From a checkpoint of a small transformer trained on Wikipedia.
Size: 4 heads of 128, 24.3M parameters.
Each number is 128 + 32 x the weight over the matrix's rms, rounded and kept within 0 to 255. Layers, rows and columns count from 0. Numbers have three digits each.

# layer 16 attention value, 512x256, rms 0.0716, rows 71-125, columns 0-127
162121053106163194173162045100168123147078134213177179166102095162131124218165171115163043160048145089159228139112103147164145123084122105191171107144239083070141150092162137097095089097060112160130030052152165093112132096142167133115124151172144125069070154061164051116141143179122109082038184176132148170129118110129107116112152058174054109114209137115147099097072105050110074049232
143210106150195198157120109163107000144122129142147086113123133172126186125143171093001037103098127137115128061136153151118093134136119156134105086068223209168122159166141104108085115112093166129157121067119175049100100038135079115048133096077126150148139090118148078150089136227061040118022057151122059158166161070127151125145166098151109106054173117114181130043193092114128098095127
202105106191128212155141150187111158178097100126094151146145135140080147112126109086069120127140185076169153116102097158134153178022146105250083139121121122153087146149254106082176130109254148072120087115171075173170166113161160144179129121095095110198132126060132136138019088200161125103090138233110156135140118202076158126125091113128050154126115157135146124094034096083131111084146
146134115227136206120125090146178210157124134132207139113136095150147111168164097130173008120104158162154244141128136138064131120073197159178125182123164103105090168088140087092147118125197102108142056139132099087119118110146137139108112114175171166072142155077123091032113120177174051142178180102062139091120098146208110131154183133127116165120207097096174174098178117136163108114109
171157125065169159092141110197169054149140131122140138193122118130117095128089171093089085145163142108054154089166109134112091162139182193086091154140187205151178177108092168171147081127177128188056096082120154031145147062212079095061095160118184189120210105130099146089205137103179202082162114143093183122127093106139082101061140113137073148061032134178145110133145082145113155194062
138158114199151145129187131162252072075082141103107144188109077161217116185069158159118085139048122129127176132180114022168148223088093076035163149157118211072094132156118119173144130096045154200192130122113129125158086057135151129117115190130101114107097129182175134057083110125122191110065023145147163184125148145048108133101164111150115116117122097139120137096102197125043146103104
158140052070096189089081105197107100186190132116097156182157164109099080101106142176122095047212151103086160086152157154155097148150124161087094143203129173188124167128133166112187153213211190060108055199126118100049102113137134092119104023146082150131159156163045158084111129210168214138106167136180152184163161050161159103056091145121120123119139148155105160136164096125090077177133
243078171093161119101158049129195159175205160109109075135115081122128138100162082193106040161199175080098131105092104138121095171227118135046086162143057182226118096168079186100156188138117139115171119100124111147094178151112126080082025091080088111163066101118076048160125174158118127116145121107151011120145089181141122172065221124119151000090119138220181160105133085133058164123135
140155206133155130196126080131121050147070122174098043076131158123140185180028175030045062105166112133148124191108095208172049094115079118145194144123109098116171131077093118178180143150102132104186135196121090106067172121115158110162145140170091184000123009190076149126156108152206092155170105124138098164142090038140105116050136164033145118126200097152217074144185069135160228099159
155119097151097181131179111099102109172091126173120129126105134137131174104110122146059189102072139121125093142123074088135066217121151094113086116114153151127153168110106147151163074068065168105073142099140064001088114105122151160186149035144084135152159202218143095115106130172128111089100138209132202175198106129115201121114125114126114138064149132138060051106177122095134179156063
077166137103134239139111083080157152119095099075080120128138177116152132207149117102056150160026092133150061143147190119174143094105081138152134112148150194117093117132207177134152159090139124178101132115151084218243149070184074111188151155137025073110104077177119116041106080123139154085107055143131157134135141169073104087107117229140105164112132092100050071145074120134063208092146
141133046108050187104085098120197091147108143148107230201158142115098048201110159144170130179194130084082192148145091085157119118140104088134121147155123101149149083081126119053187081152173121127103042100170192185177152108135150121132155165150120173183135170069136127104115148075162044015115167136151141123131088165155115080119147095111073140110070129244114182137098155121114122135163
105124123127122169100139078216139047155080126119130123124189146172049105021147109120152105138126145159152093163157202218041194114086245163143165146080131139109191154136082042154152142125134135079097153104157179089120172122132145107212162076125146092069132163120175068152184176135133173145160126155103146063095102139206099182096163118092142164141167154188196171122121102087159104117088
136131079084122139130100069090072172184124182112098153047108157124022156082171086096115178122027138139086098094141142138132140070156120185189128127098121046203181097095175183105120164148173137126096191070126109143091113152141067095211069124144109115095157133164137103152115166154118099144134139107096158130176074116118078127141140174165181136115112146078053085092116103090158175129130
100151079226092038176134189145155146102167154179186174110068132187126184149195138110201136154097122149079170092086077078186122172148131098074050128091174185113102145189175172079076191096096146231158183132106135128156050151128077133134134162108148079112099183147193205162170096105089186141106107080155050168143124153145090165141130082127147143147113099056108156061157160100118196162110
101129116117137150148099132162098031129070189234146098123093155115107145140088105085158196128004141134126122117109145147119107063152129156112118125221198155146133109103154109128131114249137101168135154086117166085112155195128137147173056143094147114120162191202139161125141155137122059066153093152136133128108106127110000159113095152129160177070133158096146065055113078134208221127081
124194162186134083149130081095156131117144164125093152160103082164158079173117168112113123098092150098088084155084128023123131074120104125062140174160168136164152107158187145151108132219123177135150101151103061049147216064099136059066116071109130204191073114094178150086093118186144068053153132092067193143072177117146130168094196132086171128154090099107148158189098070135108133113153
126179160154142123133170173179165209116135172073180119103088030192146185103153129077099044101141149151139069176103045153126174138113190142084153111086152152145092189188151094094051121163173158144168174133099189154145122102095110091162213132173213056117117126083131104178032128173153071240143085072125115111142199118156139114171128115122136119144136123120130128116130184136130110061170
151176190094127139186094156118119158121148124128056124151127119215150089055129127156113106099108119128103156087134148098024175101201142163153120157173105062161122086160082181167113170066102133245150000188129117092160153145107102101164136158130107133212135155134141143127181177163226164111132145111033235116097129114097063170059192002136169117180082102115184141136106143077085178019084
109143159124095120131103131186204057103175067065117123152148148072116124091115150177091120190175132169125116218152138203188116096179133107126114174070120185146137174097131032121063057092197108094159170180146117034186122016107119080236204070112185113047117091109146119225149152123150134174094081138164119155162178128157206152081124112133173056141173123143179179203209120166062114185147
144152099101165187244187120143148173196134095101163121179116122124045163160103130059178116223122089110103073136120142172213167057128150107180125109061144091086112098117140126152131163048106178172153156148131176196160135063106181173217130176212116102087084098165126121239124115062087135143100095094057150147150117146201160102087161119116080134139154088150169173101096114099141167051124
128134211191104065173124152064079159211157121131125148056115122133124102123128151149207154157084182160159216143121130107097143093110164147120122150114142126182104152090177153084146097129097158104096120155116119178158165125144122140124090065185136197086103231043139071124118148148109087091124107148105194181136128159124080134098166146018138099156147083148124242027008116160157105117166
079129141108124048064126073088224114084076088083119170177094135027143083206119137127091175112093120132104097105106091053118097161125138104049150150064176103164220160040036134170088110202135213099117132133201138095185107153130116136138255159125142180107117082095162149117193120120106101104255131071168097061144119118141147070167077169086161208104093108221111000136182194139202151200094
137069090034111122139144084146168108105205133130135115100066137074183104155132088191114106115128130094117159127143238090145103095144070087064131154083144089065165070067150079130122125110035143131157049149167129079098163077074142055127163139117095067096054122000121126148130146155177192097136061109070150137178083182159088121000180062188182034137157110173156140179123086113129146095166
090081148153162152112159081144079146106107130049241088089169143126033157000125193112191169121142079139183104099133070154119115036085120109154134138131123184121137151174107122163151157172197148189129152125092107140103124048134138099193051093209106154125140108227117132105192123125233142140113148105065117090145128136184141087218166165120180235118104195090136195177186041121166090136106
089137141156131153175137079136167141139213155149095095185062097097126169206147083140098081139072134117101083161123179090051187112125142130129117185149143101130137172203234083166164181066198154102153094255095138055112085177136121156054191183108198055041091106068106214148188115129157127160148130096058138114120118099186165152131100135098161127173233101127193082243160187150159178143128
130104141232029046144134159119118141084168085161127114116151127070121137104055135148173150059188119147098150111148165083115084128107077158113159137198060089138121111188144170158182159100103152092191150254126083146102099135090138193104111062127083155130140167078084124035212129075147112156152141089130154161115118099108071151123128151070106096168084144111172201200160202159128096071097
059096145153054127071131209186125118084114059063163144073217122075138108131129103095233130130108122133135131084226181074194131121051198037115073143109176097106148156160173092133129155132008163116199170145153101119206123142141099141095213118103151220144205189095080124072156108143107133156144155133110166129123145105140103170097204127127155212153127106141213197169061120092164189174121
117165129102163163059143107125202147126133160118124122162130090184150170011119112221161128183083101088161124146047118055095141111224140185059111149130071165109178102230093140184138083140196098178135067199133161147166124122106147162099051185154181106175087156123118192184167150099184144137160131050121124087076152141155125111123163108145135128127105077172152108171152189159120079143068
145082150113085177068122065143179149125138043127089150141157108154129087111129092116131160098157145161134082180177134137086149040095197166176190148102153071142123128122024127063196145114215087128117119193159209189115157011118149103120093093107039104064111106123126104075111194121180110120189123122107159127137041043090198156206079139196115182105113159121139111123149214167111000044119
150067143121147168178128041114176164160129119059124130147102095229176092133135160155127137182187123148119066176182107161145178186137132167071081164103109056115086107125078160126159096000129202123098071205083159076111154020137142095215113114127074100141129168107113058152107091049035183089115126122177132172177101203239077104115078195054169101121092110091091100097121122132120241106167
102121109186181081178122145129145104116161107139119163112084169158079172158113096118130085028186124095116063104001116043059099162129118120096145086119109115147080133125169184142120150179132151194078088076146069041165143139122109105144083156130125136090085123149147124069180129191164125185172118107098084110171199191136095158140195152174078037098056106106114045222167071093131107058115
126136092152079163153136133073104062187137139198141153129051134134133169087161168148123197120168129123069186108157129135126078153190103164163124135036081211181135120179093106142130158109102166093255147177147098169081077101031158189153157137066114142171095169111134194149117124126095050063074160158161057162100067127098176054188101061125118107132110178154107104195171155096152143115047
101252094151204114182079150210124157164177132081091101134105115128137181167161132220171136203093106155183004151107116149126072127225137116151095107073126159049080171161133114142134102122192067104142132116103168089097082106161130103129096255195255033159170066151131175186076142070106142146113151073193059160070082097084165103124114155204176197123152126085136129128237128146110190195185
174041101175126138159140162156119094190107181254090117159078074104129145142163112108165173144115153099105104093157099128062115212117145103143087154118100188125060113125062089187176138082182122162152175192169029100074075169118105188079089078122164084128145148161111197117111096103171108126133186119086128146137125134106164122127088128066155137100148141158108104200048096100184155190018
083156121120109151077136028084170084086075187198155088102126131074129124139129141071071093196100109129176098163200165189216107099120081167187157096157135112174192131135144173171138168155068111138177197091118050212172169074142090093120079146093110177112088075147095097117117140124165138120127107073103083083082134081128152097081171145155119124161207123142188215163068072168042114149150
180087113149093061058175102124156115069095111202162128149137109111131171077116115129142166078101146156159221165123133138113100186082132160088203132129166117100182133085079150172104083212088059161099131137120109090103147163098199123080105209081180145069111130184202109149173136083153096163108141069115078114109114102086079149139077110182135165094204160166140216049063183145113054141043
090136164129152225158147200139162123186172073115067167199157110159117146078127147108145030169200105084062107136132093184124171120117134160132069141099099126133120147059115185192166128105095201133126110082073193142123106126198072124139155117117122121140156133213102182171062156130131186089132141142133219164128133089125120115084128139137161113141098096124103137124124072110073182235143
157124066100116193095161221140115078073093145133202186112135111138171127118116099045124036174109116120125159123158157196146125209131119136121079082124135174049100127095158139172079120107019141160114173113136131134089138119101117159163130109151123111115169168182076114125116070139100118209086154094075199124170204136158193143143108082155127123100162132070111132195111162078118132164103
148141148094125136183125058095070156163168168217116085120095087135085124157143201144059154101156124112102095115037102166167133109210058143147077083137186138170103122080230138089180185086104133060152127111074178171036166145128074099098116088144111108107176110074150123186079181114131110101128111113111144197114050059158152136147109115113142093145162171143162213000111000129160164105127
134154125175100091136119150156170181112118127157024204148131157106084124196125066058083096203107107081075132168141127055129199116094109159092077140206100093109152076145096250143175139173152098166091135127115149194157159200199098154122059150106122096081189090177102144141108092099129180121150065095120090140142105117105098138099091143167132131156097111078126130116062137131070160213141
114057169080137099107104124052069140129079186154120125117110101054146077189137125167105116147143123106175198141145096180155128179156084101096192144177142166122164102080043111095103113118100126103094098160137064120155125212121196157121156079159130167067119138162167133174153129108114163064144094237112075142084104138152116108189153144086144136183197149104091106083153094143092133137138
124091105209132113142169107132187101092083157142125145131099116123123134195159118109118085170150133123120070195197171103080149155104178143205143060104111149162086136180161095126128164064116105101101129122130156157167133092096110123081173124135200075145006142145177098137121170161052110185161171178117084137076109130099177166222088087176082132156137140125134119192086145100119038069177
089154126083143140163134094137134158105144136061138158137139170108125105126157096127177149148053102152154171090186127060091121122171142044153109104099104132144100100124108096163156150146109085125117142132150157132153081135126129136114163141128091100140109167129176147065226109160186233107158130180146158120083095200081043152105190144186162161166127129108081136137160175073150208121112
160131145104144132097150101113151100177105109119022181151153165109118049108136099119085044159111152072085173188130147131195159130136125142077148152115134120132151106064100170164126031132131187045075144181161103092146205106169175110139064109075107160135177057140109097187134114155043161088124091190154206169091168075175158103010110154102085059146171106121131118114084103133049067125142
129124101118206144181131022085130000128151167183124065202024152115109146234062111129079212142219111117145109141133165122053077192122090114176078073135052104154072152092153000200246112105181097025042128115102125085087100154111164159039136155097153064124091212246170165101134160149054130139211106183161049105143135198122051134150071189090103110099139150177150101078044098156187148153082
128153068249138144139117072172166154126137153138098176154141125103052077202135118141134169092143136078138142116054126025134154113094091124111132138132096178069124071143229027033143152140195108126131184193151084166122187034137142108079066108075115140121191135101176203136042096131128137067135111105175080146102131148162142171111113111063165189128054170129151165185132118159106153128161
198137138040094115093130176149053248123098158089126134087166082120116150055135112045067054134162128156157118148197067147191218093093168134118084141150150109109180099162159201158128188225117115133118140161089180193130131169164096117109142100171133087104190121098090068143158107148148216184157110079069187116182078078147095080066083108121091138153189122076103154036120224116099093124164
138056106114103163056095111125169175169096158109125131130125142104094164120122088145183075159139130068163107147054093192183130116097111137140157166085136077162131108169096159073110119146134100094123159086145088183138191112124193063202141185078052149121064126126180153187124144151119095098153075110114038069125224215167163112188108188111173173073176148121193138139179161131087142140086
203100072067162104164159193142141101124147131124134114102067153138192162140102117132136116136120121086117143133129145134211083140084084136038132147100152079083121080163109187117079077195131084154140172065121171101078144168106172093111119192102141127185073101066091144140114077107076122137013150117170072112155179137090056133052073112133151012100065131121124157176110119121160148150184
222113151149116127153142177149120174179174119127124117071020057095116158180069124085057089117095151125135046135100129140140127165069119097073134100160178135081074117106133181129190117165022122094113214108132167142112161091124152136114058163168143109036152159071073068074036108105153092168083101129121118130189082099079140154173158093061133020095106189134153255166076133132118147095147
099127023034103141049096096147129111151150126153168157072129114189143133083086134185089120146123124125167060173133106168116113110168122173175238130084187112144176183144059135040128099099141063194074162066164204138075156099156172087164130154154096156068130217127146076134098193096181056084110088163159104124085142124094180140153230144092184193135106093127192126137184139099142082155137
142088186169223217088219091163137166167117078082149051160166098162107174062048106156134072127079135109189156135161076100000164164086116138048135136110104191094108129163150157211123013162106144111115108180108122033143127129157123162070103137131194131116155068095115084160181079114132109119078113153032143066167129106173107099170136063099187110092113155137141111086073147147167059149056
218117149130109060155134101139083119150141215076096158123100126099075137160095094066071102112186163126054057129185123105126066084140184124163087124178153135126167151136039145061154151018127139159137199103104117095108156114154116117196149105147123125054181140165084114219114132112142107190223136132135044102147073104224100123058087057040170193134108140087212154098166086123142171121103
075168178148146169106109104090127094095177064072125202123234150206090081106153128157115128144143122181142100153077073127114091122214165053078118131173083231027152164058110162026097098122167095116060136227109181172112138171118126137149131124133156100101130207149137152155109160154142131106146128094095148067168044073168175166148163155086123138078189081123113141027212115192107216142092
# layer 16 attention output (transposed), 512x256, rms 0.0695, rows 71-124, columns 0-127
108099101073083126141133227081075167157069150090154168162140108133195061081111143048122113106163130082136071081200085115086227127137182109058166151084167069169120163112117185111095133052096114147131156129059147065187138091186113178135139087193136126170125069075139162155123130102087171143146124159143181082151104122103160153155119212179085134117248092121052186141106121165071118130149
060178111145088083112156151097126090158114145169126120203080213122138144183066221115176149136109144092088186143165114126132153098036135095148093087092159124153095126170097199099107096089174149140063018073111195098174102086183117160102097104123059079076153111132090255177147150144055165112128090126054168162178152060016078153206091110054133242086139075114131145163138115198035093228157
101124160171075154182174212121024153101114070000187015183144152170048013147176083140111092036122099093134135099135047117090109117163122075117208142111037088235218112094179185121086074039150152173191164135084150136183090197221068160152117102099049173100100103085198144108080166094178078124179128067142132128111045098122101124000131124224145136131157156153016162109180183111161113120143
124127210151114202106180133208082207119131103089117146149180090064118179126183096109163140131135089033145166060177106076158134160164065193094146044097145148146071180043145171167225150024091145128100199046108180134182111060114177062140072155189215104164101149066161171115089147114150136128165155143136104087089146050144125144079035129155132135118171158159072118119135181173166209146141
032119096143154103116158084181127104170059083140144129063126099112161092206118214104059148164210145169083105098147134123163134114158128139152048150093127084127157086160134193143140126119134179199084126066165099175179137127080079107081073177142121154181096125162155093046237151138211142162160075152121203143132158130102138175111085083142088125138159120149118087089146118147144131117161
107198227164155076141109169174121111221060194067067128136061173126098127048159156099169110148206098226067143116123096086115101099107182085091069077072136126109143126163114122121192118155074111125007149125141169073180138172142107079075108094100214152093116097143159078107144115130158137113160085132077172173088073083106067151180068184155210123190093134196220133104158082201148165123133
141207049145080123110126084144038043146195037062154212138123039164128021150204138117149087225147192092065173162058095091103130061128207077136080243125079111180173094172084173150086099139132169179116142133114146152189190112126113147125048176171130134177057139193111136179124169131192130158166026199167143091124107075115098108090131090080137203124097097072091061146118133087105099095202
158157093239140142152179173102096122109120115234132064091081120139080061101112061125167120118158175126069076134083124141187118111125226073143059183148123136144175086221119158124158067110155177131146108152217081126135128000143176127083175037198192104065128106157126103069172158120089157141178066104093221092096092084068098148145164108105145146155021139231208178184191204105177193077195
178132138125048171074151161219150183104042129144102085229122103061182188179204196155135212181122156084128100066105132107093119145105084069112234134149204137155127110171096088154172093057123206125123151148125123095078130111120186140122139202136119131122078118165081103141152168156090135089161133122083126142098161075069089152176144115110126117210107096121192122123086139143136111049111
137068043000136118180130114102038137055112088228110052123115146012143147125090153209181095121202115116142172213073137077126077177174136090119143148053125062160096109125134147207061088105080120105081148081082189093169124104212044109140201054109097209202213152141168098060152051143110090068072110134125179170186150153151031119132076112169116034171141087087086160139146130200088145115132
078076141111104044080104128108152128211066200066132106093068161101095077127160151110065173063144060164091059128137142083098071122082137157135115073169184109077142106079121087106129108068137151165167141137157166088086128146118091141138184167101170180120171118132136119147124105106129167134115136096144073178097102137197120139175140231196141059132145078156148075068062136135155148146096
134094109130188146200139096083105162108160091179155164107174118144118118097126140102126107105113187167115129130192071114131163120198135072126103125116079090167173142120187186083118118162158101249135170083120059082224140072114080157206010155100099122151091083047137096079168093128170118201192084220188134118118074133177152123119089179180111143136235127135122092123114129108121103108161
143225096181045161110152157135100109104139128163143099154178057101096112189156150097130122175037092142197122080147110165192180126186094173095129165096128179173021155156143143120138158064147065060193139157132137200127158055104116149125101067184123159058078087148172134104090148115153200104128073103157126144128163114072124145124132080099083087092145144126068019038169151136175108081152
117128078087026215092050145104086111154089089146105138133091107090164196172135105183108084118092131173136131130148122140059189142102146094114217153188175076165101089085124146124017118148162125123255133160062163158102120085199018115112191155204091150134131189136120186194094138105074154131141119160161090041150131126166151140094193158144122118108092120186028147135042148067131123148123
184146133140128138096110090150174203206045144025105203122069177139116144114106080144082075136195106184102110131117148184092067130052145105122029245204144112098144174129128167138199080200055121072057102179117130151097110145165130068138126132015161155156103087131193074066073153158165121087166076081085172124134085138080071121077085163097170122187153143174231191106147142148144142139157
095173088105117070141086161101154089091054182010129102145070130081134213189112108128103067246135180130157186124115136078081149108068125079133143142214184136213171112140110220127128070152155092094206096237109121119068170132091071118093163144088082103173078134187161173080147145106077226109163185118109152111121141137150181089114095132047103162125139153170115101076078163155098149132129
077121071193160173191092121114131094104030131141069106153145144179109175181129201017164177148131188095118081089130076030114083188070127168144176118116124070068144165074108136183075166237095155125090154159124121059105156115157098114158090109159130029159111209152171198183188109180069156110183147153135199150127099132167138142179058136097194111129122142081127135139130148102075149105158
159077200155046253109137082207116229067119105084107156134141173217159092076132160134153092090095151203114073127147163128062102123134138140132207103097140127075122134037138108088179117133056095136150105161108131124158071146144153166134139129158091149154116137049148148209110152172142087085123092067170127083170123074114065164115195088117095201170081105126188146115152121239171129201091
082203085183123126233111139192114102126070140060094094093121064116187134126148142006139166089117145152103087144146072147087137117085037151124067146125072086129087158088070187173098201138133125184132122140212115124156157131090145175145147055222156124115201108150142054112216121080074154066151124104145144065039101214063112138131121071128171209164219123069144204110051098077170096126242
138111093176210195133046056177052179119084069194136179176142105161169117097174195066080141117075092179101085114118163157174161063132150169098053121136158178102118255123253057070060099178048160027093117128174109133148134133140133184146082089060178166129091120065143127144073099177182180109137040122100121171155187050102105147134028147172121025102097109114255072072105054186132129089089
143131115159041131096000199094103167146012093066141224132076214140128082190085104062071140115149098157141061090132201116102097176191148103112107113107146217094157255137130117100146097116074168117232109158163135109120131072163100172132155168104101136092057094080138169110098035113153194180101122086096148119139100095090148148183125115185049093158213103087201189067104037180221092112115
137059154170122164221036196093087120145040097172093183128188141076152077044124136040116150130147162074137188098159037130094130148140106244096139221189185107170104182099143099183092127194083137109120188146075126097125179105137141073174119096186116051080109166141160123070061086173117153124068150177117123145132142096118216099093023112094177096130142136096095158137055154135139195110132
169073195062126141041169102133155160094198122149085099086124203061106193140121139120121149183133148151153167147141113036149069150224129092164199111097174063038077101072126146176149209193172060094124190076128113068054076130152070085113024156031157146164108158182155230137200255164200168155091134223191086255156182115222167143223148132084019066091175079135209107132122063085136180056020
117145043102198054110115161098058115105192140188098144116147131136157100011154099102066124184239184163103115097088151117101167107149186080089055122151173174131142132122138198218090130116055177086156114097255134094187165095096139157180090085209174073137196066085149156151137108166083051119135123095086196131149095087237139131146134142152139096122139146131178123090165139132076187088113
087185102104033227074000124177159137136029118155205196168174142091194132235133173115138059176066099112150015148142178070085125162096094172088131101194072149147162107129110125096141014110116126092107136132090154170106156049094112102130124188080120147134096177115138136139115080104116154162140158129181124071128112151114176139095139117139135116162167145106116103090123127146138069142141
176153119114137171088224097195044090102085038062102126166100101108132124170166040148119162159152175107097139071036166078087079160131164135128125182135146153156140146118137129183130211150088179146164163157129117109162091144124134110144098179105127093205065157161102151142048173143137081110233129134076111152119140036101115112128076088140133164105215092139102200133114094099184136112142
173124187175122115112037069199115118120115102106114122187135085100174110105187076162149165152176177056116183137067117084125063149126132204112098136133100116173121120188090069178130154188119105125034212156168133115086126117082181125159114217160191116115129157181094063095026082143152034135094205156147182167090146128134113074063113092073177171139109112089080155189113125085151136118118
124141194148102103094089105102178200064204159093091128122192133073159113158152087151173171124158191118163092163105223086133100174188084174116115181135064179142098165121100139160115074186063140068145100041130083115148078214071144055121054111106131115127137130109165122055066109133132082206127185156095185206094102162222077123079143148105118189143114169153122108123185076140137102223147
137160082152116136154160081164123066101140142084088134090073112108101135159081098106115130149125208208124149159092159149178115107138220173189065139152047118149134161144086157173114136231137101157135085167128092105129171098101086129134110070134091081152054109117133059060222151140103154114165152118180169109088150164049131103166109115087116154139234101129107211108163103153136140152135
177096154159047122061009147200100118092147089188183072197201068073161098108247055124126108109148113165095131100113154085089115133173141158178145070044140143123051119180140043114185249145139150172210185210135124182117131157083120211084092181193226179066123143018061056134063031062156137147170162211202075085151128135127141114109068157204105148105142061142039043184154185100153142129042
202178100130146107140166064124093173130068104145134127112083091130034163077129190159150158149224112206180056109086124077194111187107097116104048166122198175087154174140176053101174173196111173162082122128119185105135113057105160089067143124118165180059210071127110148143084081146157144107050087131112206092158077128078158177080088124199155063198180196081161100096075149181175096096147
091090103096160170100082122114087112160111158145122137120129149122128065109157105123047125131114063072056077137109181058111126143105115094125156111159225146085139062170118169202164165099173164154066123179131168144040058084108147195129091179165188079142157120134172124150120179143114103156104141029122112094154185167149081136098154110091182111091118079103216198056149211100130176096149
167169113093109172168134104126074185178117117181178189152053167107108209123050101206146071155164123089088170110110093146136121078147171201119160126076024146159093145186074193075128092188156040141062135146100146137169158140156136124171125183081122116185141193161065152095141168129104068125117088133107165146131146108018000066154078115103114157114135069152132160238098113056166087120123
132180145166255207096167039184135110145153104140105150117075104163100217193085161125179152135117074100150173176169133088231120055143107154176072051062082184053150177094106138116177086139095183127100106142062140157185161153189159051115170084100029096158055082097076122155118182140097068076174087095069000128178099136072122179163047134134100185129080152106074132101120086128136085139084
197112093140102130206145144209059132087106143105145106102092160121138188206102090164192074143171118106104160082040110096171117127191125166150165163147101082132160194139115145113167183122114099195033206155157158211156131171160096020128135142123160111211122145161142082003131154144061093044102134095126142180123166108080032105126053106052110096109089117146129183118096133158123182118121
082026107161078089122137112072203161156068120143124101139093124170162140159114195138117185046066128173163020119156096125121182092104151238109106096198135121102157162066100148099043075072119113131169118135159102126113158077076112116139177167142153158156136141081147130132183098160096156190158108111182114163111104117160138166255148200186086027131126100120180122101163056165146119178124
108140169075149142148101181150122173112092102171125100134136103191121236074157078090141080088096191069134140127160112148046139182136114207102113041169094128122087132146139177152144164138101059112093127182110143100142117183089069163049129056094182128137070087125161145120177136090143155136166189115177128169147180155115181135104065151128146106096091117106156146145165135152086129122126
112161097172163113182119046136118110175113105117099135116152050119201103159155188109124094127108056215115177138097196173163089056153104075162088188109115170178169198154143123107128107172107229148166048144099124186189184168163087086106119105143091097130077143152105142132132071156172129160159051168100080066115059101090098108178147129138120145137102155137123126133151135104167107121102
088080119097117114117128117034143138146183165161105118078174127142169174171088120157106158131117047148127048151148193155170131130151146092073148054179133217174104154118135118065085172105172119116101110075072062141146131147085139105086141144131189112122156124086139144138113112128153134159109109080036174125125173093166071140168152108151061111138103218097132127133116059209099098191200
068092036141141058116147126066144139165108074136167094124086173204138054122071196119158125184108114052176138144182062143072158169071146086089088118079045114081151127120142172149151052052130171213168105149206110153177146063153194165149199136145000101148118161116089175217120104117105074126162045158130104130130041116094148139109189092116078132097114090139108182169144157106158125109127
124137190179182118143173106105102054157086093053125084134099090127117107140201106104067129118065125209033146147129150164110058110113160081191134182222137118126139160119089089055130241149144186175126126202105103149094145186119068105084112158122155119169085085134110087120157091125173173161204074160166064082136099186148142102122165208098195068176074152164126138152082123108168091088109
125091142045135091143231204131150114166128174162197150078086231055136135061077170123167104130113124107154156091179076123154171113124082198151111206112175102137152125123157086122140065061180067046138139107167126134171157130176163130137201133114162166187154130228111118134161110089135221109114120161111133121109088107093152096166139165135157024100150110115182145150094147080138158045103
145050222123123134113168170094121070088159174164131092199169132196184109115095115142103147091057076121138122099141151093137139103156119128106158108059145132133075142125128110077108204118189108116076194159116126198152097118134177146143120137116153083111144115099118056109080094139128129185170122127103077176090107118078036131210129126125086188107205094088077135143204122115092130152191
080192145089181162022120145121172088224091187115120235102102093045094142124110109105100093100138081118154095148121078172173128127170126136112110192154082130135093021116104195187122153127129170151175198108112134100170121122157117149158142106123180154100178104205161063080107146086127164094168110110104120122045142161243112150055101150216113076104129146230161066093073132057150100119207
079110106147115122177164184111059080157135180113154112141061106151127089123141199108076192123132180167106141088120062123180125100135211141176163179081197107158106199190135052106029165232099148075133085148142117116107221170148051145065111141157137095110137073184084185137167072184137218125133106172098183117131157141111187132140097162078113006106077140091087154128136043086082144079122
129098124094214038120203164064100072112103087102123117132049097125102220135102107146107069122097178097214218162043163100153144201173134072121145140143143126159163042164117190216134099067223191190120116136097158146139128045144101169126141165084038089133101103201128135014113165153148104167055116141124124112125190085104144133175121002170118067097088115119159134094187206154101083090180
123170115195148137108156138117145148117090083132148146037083210219029115139149117144131122151134116192140076074195044127126118180109174114124155097120035124065151145159145077062205106110137169148160092055194080152080090155115100060152068179104105073153080110107148119176106131180139091153188065143137157094158120142174095127045137203151199046072116169189166098089142211104049101121123
131103169159000167099111049130156125167130030070138134137160100163128029151178119156128140086121207185103128198111152214097125105132140136111200208138140104142051076065024126097096193146039171205136111214134141112182154167128125158036132183222125202111169089108133119182157112105164130064149094153208130072159152160158199114077201143116111175226016113110095106220163120143176076159145
100183137194075182110174102137127089109151172149160122153119173055096147137111026165185116077121144143120115099148129114164083063139171149142211160125137154118151070147162190116156077072113094127204075189116151117104169134160047167167162125130170186159068150155141164152075231141159189126091142065126149073128046129127110145185126172149151030129143115145065037085151199081185085064101
159177110132183111162158145129139109100117143113116109172130120173079139091141103152091093106183167125095147121077176164124125115055200059134119160175149125136188116161146166095115135129101133127119099162086144080123122177162101142109129064123127111115097084110127178121135186139127091135164168068082232087145121146127117109103148151109143178161079171142166122123125123162108142130124
081027100163138170124086188073070137114027090230098057089121230122092000045170108161134106097205089062098097193125144077113141214133178154114127152126123172152131080102108087043177183022086138174136174201071133117192099145164152175124171146255104117104063144121146170129095134109103020103097155090070163176207137092168053106109094106134136113085000120182095151177082125236249162113083
145150069139037241137110202164145177043140147242134111126093159090126094203151167241133080092119037190144058100179097145150197120116157065073075227133117117126133119194167150122069065063186038138255175172019086115172169153111135134255138075150131226116032116058124134107135138169090135112174129118156144094113060085106058132187105176212166145086186059173106025070119177150130093124133
035185189057097122179155132211080158065061036235151113109154176111098123139096175151173147056070161174134098135147091132099045192140134181124166020137100190138111114119138136092183163104095105152059131061131146087125132149112075068062118089139111097127124134123185215137156115055134066166127136108143136122174217110119131156101128068096110095092110164168106152153175088198130176147137
163115174159106240100124122200111159066121056216163066131073161155155116139115127232149127173141114090122158145123190075113100134093061077109146214103200136145114179162114138102185111092072184103106133096204121200117103093089124083130124150115165205136202120142130125076117084135098131125153105179106154122124122150074072154116133065133152158224144150120131149102171147138161072066153